Each number is 500 + 50 x the weight over its row's rms, rounded and kept within 0 to 999. Layers, rows and columns count from 0. Numbers have three digits each. The size before them is the row's rms in percent of the matrix's.

# layer 6 MLP down (transposed), 512x192, rms 0.0881, rows 444-511, columns 0-31
095:469460505565415395556442521475530464542511531442445435468511541540463475513572542543440465433322
103:437495460485470529546498512505576477438536451430524574401496493496512522512479454437421479589511
100:453549524532628468430521519530510429459569496446475583503528496438561464497488447364556539456461
097:521536420498461465489496544507453453615473510394450454514478487482462541486504496513475494545522
102:575572526426550453538500536562496544445448465411494438529508531489479505442473467489466522475511
097:455544438513478508524411524503477541510469466465566524432529464513513527533545487546518448532548
104:538496493478425521515535435507509567520494572423482434442463481517520519524550504507525546567573
095:452414541445550389534487497449436460554422466551433495432506521440557580493542501591490474517549
095:546472517448602444425437547602611548415461608500538545526512511452479521491491518565462513510417
100:420523462431555463446551485462539459424564527516541499438490534560564449477410492392544456531413
119:495542583421587446493457480461507525519557452497494578400531449520432534524476571385474513589463
094:562496445462462579480508431394474441410433541502535507511456596573567564427471463529491520564464
093:525483505555494515512518494440515464573456438500528472530529534425448492449649533593451495525441
103:448470589468513429503509488497507462459497429443465585578469518532412470506541441374479481447585
102:547538409579518463390521536545496599467441554522361502444479418618409538508466578527437548520482
102:575529442508396587368490520551501525490544492583471588435596610503542427609464401524478466486521
104:552416548426419475467466562528528462533495471486465385486408410529514616544487535477511478540470
099:426546431531475450524485429478475420512443488473481529512556471433587468440450524472510510433558
107:557569512539466644540550510562405501468520553380528588535495549464479464478490512531520549511584
098:490571521479453558487506487559514429466526485491507442529409495394492588437538462520632443420436
096:501487548541539513448454476546397449534536547475490497488477553643482403514498520460517543510451
099:484577463389525455504496493599480485552495519429555504549531527481516508472571435505532622467418
101:544493400486543533527508476559518450419484447495503551475498422528570501473517519433506551479527
101:486482529530579569512444468584403473482424535459503450495391457527503572488532564535541504564494
104:520509417526446558507502510516475589456433500535543482529554540472431455538443546533529515447431
109:435475458542527536626490525498451470489561437497510563495468469506539484450589519584513525455464
099:521587433503492528485468507569448418536513509466532451432453579551617635484507442542456536578556
100:543424514482527555502509604486540379490450468404559497519437511511439458530453439429491410571553
100:518470530465565589452497441615483625466526520566459569577405478472473612547465488467472544497520
097:483404521436496533477475522531404554472528525516487442602508502542541536435446545526525458457554
094:534445467478406446444485513544427541471498474471515553464475513415525429484453551489507511622564
097:385419438567405542488528572502481534515403464487578457494442554458534532464398448463473458536436
093:565544573534515566506463432502461492547560505437459537559590491587549520452544391475491471450510
100:477501430503495537616483447492443513548579499498529597416455489417482558535600508475487523530595
112:530540545512525480489468477476560485518522538592528516552479550572584466446425506521498484421459
092:468464566442479543574499578586460481494495492499549510539471459477433496507506466604482576503605
103:504435520544487530473452552534456495486458493431541588552423636492434573459525551505588422582524
094:479531463431570492585498519426572420430456505511453501558523422520588516520431449422442459466581
094:433463532417489493546484553556517465586419557493469472467487478528534517507561537460580543483456
104:492541467477542465540578448518485470480570526534448483454465533521506543462510470467383557435541
106:494545467502502540442484455546509486455451414390417504492513470452541558506473505604477406448517
094:537574464509514472465448467518597483590529538416438528507580541474527507509473468453452514507548
096:474474501544559552472425515580506447496467483453417472451467517493549496496461509426610462423454
102:513526521482516426503488496551552587592492445503466463528523385473502589517531424454508538447462
099:517514511585527486523583600503573550513454425490511487541410523472502520481539425562504492581508
095:499465481506484545490468476470487482556462567474571518554466498453535496462430572453485472492494
101:473521393600496503516517524552487448530519492490538525503526489406529514401501513460489517478540
091:473524558570548497506569578555451525664499434517450465523499465531487532539568473381422602424548
093:426521435473474540487395517601483461586460539582609479466505516554509558560478479430525501512453
104:471497498474479397466632466539459474529579457514493458476503439560490519583393571552551498500482
099:469469535439459480552552542591485479525510459622527439541430541500536590367449456556484426503533
096:546534510457603510470520441492480532488453504526534540561434482471538553591535433534452542447499
098:561486552509505517512481493514494461491481448468490537502420426487470409493440446433492427516469
106:503502446636510494438512465516521452521452519420494450517489470488600570390543508484421547540507
098:592539527457526428511590418491566440460517571474497479527408452489486539459589535473519493416466
099:481497490445624531541539511424451476470469501445470505502454538497535533533382494561535452461457
103:462516615516412553450606425420414549450562417601529516493570560514518485470459490562547572433535
099:491560429520516357541515473502529547552491461393519556501558477510457507541533557466426556553550
093:465499544437437503539505519502491536493544446418489523423509484424521463490537508510615511496475
097:490530520455538523540566477465504406445549598499502503545552514438537497529616478548490475506507
104:598596461492526396564556451552516541552480407425475361415581507515523491539568544500457523427392
103:466562428480538428522472428478502405517386469527516478490455540574557470519438551530440582458484
105:480527505551548463440446368520651452482493541581432522463459486551501558486628418405602439543480
091:546484491516567566572465503487484456632563458526421549487524430425513543425560472559542431452473
105:447484527499413453487497473509448539512451447483577407604499585529460519509465520545450475524562
098:484505467481455490495445490563486469520490555420570505498477549510481554481545571532436481542461
108:568590563450490524468528515553523494443511431517393521611555517514443531460424568570518505578477
098:539545441489604483505532446505500506620484510593528547503540565505477491438508466477573558425393
# layer 6 MLP gate, 512x192, rms 0.0842, rows 445-511, columns 0-31
099:488627529501552518371615536578490480466589506475488533599549531506519532458611521486575468426524
096:581465495477488527408541534456512537496490516532473459524472481506461507565477534418541558510378
097:532456403509487535582489525504463487521533418577408547529532514541553498554604457592481417516545
107:428495549465548581475499542473432503556594512467499481558480456559550488538473576552489438450519
100:518562544467535513508534435535465566567458464496477513524507527387601456512579466504514510430602
101:493501418462606436543488429575520415455502487451466423486516580440522511526429483511503418479557
095:516518508570465534499542438426469437459516431449516434476491440517572586526410558546461403533476
094:555544583433566483502555542520621580531426541400536491489571515573465461459520589431513520500394
104:437541488512552577493541616588527512539565438583529507593463506486481555497429494535473489459541
109:485522517395541494529493488512459612502532515485575491444470553501514423524488524408438460521565
094:484573619479448502497491448519522439428493569524509575620512500544508601545472503459544545516451
086:501464494589441476514436600497588461584500452510428488489489501492582425546561529432486590522463
097:490513549453462460544539549468465449388392491371477545577582509541456561422478532456480363434462
102:591532493499549444508558464531542554597458418509499528619560537405400450578500502434404499509605
106:495439478530452564488479470505589493537485525485448563472474549471494492398524532643509512463483
102:496489563523471465496423537448461508462475538470554553614524494607489469527596535442569522369603
093:441555448554555466512458551500579526488415561417502478569486569512446600394488549481513467468534
108:415578567517531628540448565457462476558511532566507528493448523533573458401500453528476490481465
099:451503455488536481447448566598491478428560560493582584501495489510503528556390560519422417529492
100:504519495418406505543519453470513499476502560480427550510472529495437464512372508536405451432492
102:550409469493435542487476525415613495491482555427523478565501465604496550498549554488466513452506
092:510518546501455492652461491574541532436469500547469486548475473515541534483569457545467492488475
094:447423596459549517551495460519570555437547456465536504522440494519569530556510578437635523577467
104:494500566598559445630491550556534604561579452463481543509455508446529488494478482449498523433524
110:560513536510483526518602545479349448481473532515500564531494530546562485585497476503535427567464
089:553547569514501515445558532481489543425525487486391448503561492515375482541539558476552510549530
097:449579493475576594491582500413502473456501487480536432406503562536483521446522508464438580506462
098:535494524509530467558520532527452534476572485606472543482441523522486501603525407461543507456497
101:543506474617522582518546556445557405529482463551572511562510536519479555534533530472532537562512
096:495561525523461556397464507509537503469426499468486456536599472519461412517506552463500505558536
101:483462503543499610574425392528540402466478557525579516586490522543533538497511495381554564524574
099:547485542519481521600576502435459450515420484496553420456568461523488508490442593413449486497460
103:468428435473609450543568485572538522582492463544513478470506419508479552495570436541550481489491
097:555550511487506516519464451563355462526483602498451543525525429501503488510534499447476554475557
091:389481506518531459447475434518573560455542471573485437432502489560420478509552468479492519540470
099:428499548585490548610573510526488494443499530454421548520506505556494559502520380519449434483454
095:391484481482530543508628493574574559539444538506533545549603436541591634489512547491545469512514
095:525443574459563406531394441535531553476456460513525514545587541624481569434487515601485509491467
114:462524489437476400473533430523506456504441538529521483491503456416494520517499529421454566495518
103:501469433467592372501383504445464577462503464486474497522427503588532550419511563454522522576511
095:495536533512550450492522610516360527493476505522556555437448558522583506535589494557467449458557
098:484487447513513433468487375471542557477560463541544590469502475482528464505467452522548607446523
099:534560507520497410515449575533427541563510616483494503546516486590541540527484618544523493525535
097:361527444585577503539467558502425527506487473550506474427502542551445489563499596562477433506499
108:564547460532471526565583434552514515454528532547513509508529495397525447513597493445397452449483
100:417484384346459632469471481465519531512547390518523550508467539471560405505491552524553406469471
098:524490473550532430364507540612511508545434506600450480497465504554476543581498502408519464423576
097:509506415450580525446512434556502426495470512550532484429479520594503502446455435465510531536424
090:441480581597497521507574492483515531520512389495545460490394508539431444454575474562472484479501
096:536503500549534593534532447468429516459486445402499492569463373449471497453446551454477492490476
099:499521424476453551510542523537529508547527452535507517506540523514494411518443420492599465515474
095:450487470490493472450476466492486416459400524470523460509575563509429570461535541443372465495582
104:476452472536483543433488474588529498511540480462437437472428555432470501469508554503353535490538
100:452520520546473574513525387474445406470508592511400456577534465585537518580440497461483494478544
100:431377390476511583510449528434474538487448443495482551463486457494556533628450478533457468451580
094:563509618514423610414539388596437533497487500504480425501553517499550518473489527506547518564621
100:528561544533511411482525499555481554506450445552541563567494533549469581441502588499510621482529
092:408493445535618493500439503474497459476610596576470552536552569502582527424484481499487497451536
101:546419497478427571516538486466542536556498513475486555569510529488538462560468548503492504456483
101:434416519392561523384507496501546475425517396568580471521556612498477538529546598534453374471489
109:522538430601585568530514483571471492570479533479606555475584533517450462584459503489505466488539
113:478452576442437529467573524481459537487461414459503453541527523564542399434385558442469536425493
096:490552594482447456439460514435518543457572493542471610539515396497472559468555551449543485449480
105:454534476422523423478410533554396526473433476516462471589542441542545557470520361482566498511503
102:460594544597441486428461553452564443539569444569551540664463476474466536483466495561491536540551
102:476557415555514419534514500642483538575476546511513514561481518456540524441502474515535443358637
097:523490583515504581415432428585524487482445477501503426545464517516513509452457534476557445514479
# layer 6 MLP up, 512x192, rms 0.0857, rows 445-511, columns 0-31
099:505512500507509510486578481448448585450545478479543466538567509462491454537447483504409456434489
095:549496477474509436605514504522493490491479491524543583524551454515416544591465562512508492406515
092:575617603437477525504372558431449501562475449468471504522437475484505567534434553465491525546452
100:538519550474524517620443482515508556481524528421485453474432461537522438425535511479485515535425
095:478493446523566564537483599465477450500587550579532488422473514587426475414456477460529545442507
099:507503500462565541556494443560460569503472465487538495428493547445393533575422412526437506488470
099:492460536536542523456398536424460508518535399499514547597494438492587536497490430525447479578552
095:496525499404452599446547472496467436482494446474510496531484480467510419442484543547542530441451
098:551552346576425480609512504426477475531477496550477401473533483514546522550496473546451527540467
112:458480509567488441460472509505598414514541452477404520482558515450559535433374560578563605547493
094:527523481506536510493525511447424444448499486474569446534473417423459528561388475486521523495489
092:552539478572504446496549543472491430493424534431540607527521572449562498513617450598416449461528
107:581528403486491409508506539587522519494488422471459446532552557547449476521561510484572432544541
107:491542457461498364437565545418516521507476535496521479535518523576523453456470617460517549473476
104:528415454519501518411494537482458522486417478497525498529556494552491512551512502519479453436601
109:485389505410462498489584503516458422490525510508507541506604469490484526489469513407468524434552
099:557466381549529596508576505415501543460464572470447493541401463517448558503629567511428558568500
103:511539510474554498494465495513478535534515556423520472485526517431473439522439576522551564542484
100:555612437503580518416515499463469432565497538451549432470445524563495471447447462500494445507484
094:446469493520564470461475468478471494539552582452479645522494558465524526542470478568451482526599
097:565439497511460499409539430405549503496439529451544525477449494540447539457593541542478538527470
099:420527425583547512491505550473484570441586385552504520492503539482480497513496465521465496558528
085:527525517446568544489517425513525528468556533526496463506519462476476447458451491451399529447451
101:521554424489514529441520515434462515445506526529598447543513471432562471422568606513470582512417
106:584508604456510466503530453490498624459503501437471609422489542494496442620467516516427491502489
082:561551500498450474494557539474522511508550531459473411511595557531433482440503558503446532504496
102:492467593559506416390537535522483522477430566504413506499500472519472530517497517469522524366479
104:529437469582585581514462466546450504491524492439450499465482569484410515568554506453458500460481
093:480542609456454520474407453497478493494499578442528512607532461434519555518431483457449440439471
097:451386497607462434488421561469543504566532503462442630451542509525496474558525508467521450516530
105:510439568520580504445454568558479485524578545473611558460488482448565492498528455482530530521447
099:490460521466513494481475495498518493457469471587393541549501475535434472526470570495574439531560
098:460481556426563423583510500540501479473475410519435586550450473499475517591509480590510551538464
108:523501530553555627499514496489598531514482449379560484543429479450545486578497463489517503609480
096:425431596554458505566530520500561443535498471546436557551447519404452505450434570510433556395471
094:444452463516435488468515432566443520487429452467492493433548592456529534551439471520513495530478
092:496586419468441513535472531515472453387528543654523504611515512448598441471532605553490515422408
099:537488463431590543564506535523586455456603611511404521457514550501554479530489554426483379538508
112:534459566441461538554537436487513482468473530617434579433541510521458434465433588483454496453474
100:589471432442567479533557476488448537472615519529579488562565536418465577513601490537421519489576
095:539513481569535505479481490452528510581490522453464493560484515540507625465462520383583520535447
099:464479417430560534530514496523497523535490560494545522603554509429431489414537497489447507474512
100:607434523556539444565494480410517505533608515480441526406470507523485454457410486498515504479578
099:456447519577616396533492476561465522478548484486567513439478533533471417537664530527505485412463
100:476468450457469467474513517439455422498420555475524463436570443560527486521530543504484557499402
098:576568584450551553483387444512527532549518470411551474476472472486406481518463505483629506564453
097:498505543436438461443467586610565448410393475443469494480469481503518446428427430498548499473518
098:527508585483511454522556468503473411511506431483543602446489481457584462534464427537498509555508
095:528530499438461521449558428459547486533591506502446572411499478443524571589323469473539528544456
090:420516509493495492437503552414468521433571563558490530584564494475516501499457476550499469597525
094:474519480406519453510471484565546481478473498505594504450456471451562441466523586554397585496491
095:425471473488575478484499522491506573541522519514426502463459512524527481506541553543529537473570
105:479406565466507468516381540514641538547476511437530551509484515544523476502479522579519443543557
099:559539561507557560419523471463527406556568499506473492474426624447563513499563535469516483553466
099:478553493450494408480492561501596598474520489475383412483480534516502468534528519524536440440432
098:576525653496446502431533498521420532556657485478537587465496494490530459462459433500456558492544
101:455464435547517547521501480530522568531486533555571525501481478549453587527488549552583528465518
095:506558485458523540517479485406440509486523504470566535450531503570524535531565472526436521575572
101:537479499500487406450428571587464534519503542458547518478658496486507591466533599487542491462491
100:490482427536459512476543494355482477503457428598443501460483496466533572399493463462572573398495
109:472446465608508465536444573548608520506474515480512454429511498473568518502485519493442545491475
105:478385647468410487489590545514491515606517437476513536414551519459507463555459467414460597520534
099:417526489488472506416479534461496527508532568524581484443479530480504484590552488480532484524441
104:517492497468567582451468468443534450489423540497491452513501478458515532482533518501488481621521
105:481555517670508534420538485433387505397439595470529528428465538589544581523490461450535519561493
105:535487564429631489531466461457490535503605461581456477444518585515474603485532538504494511527428
105:484545521452528518480504464474590512460602459562562571513488503559484513533566441496545515536524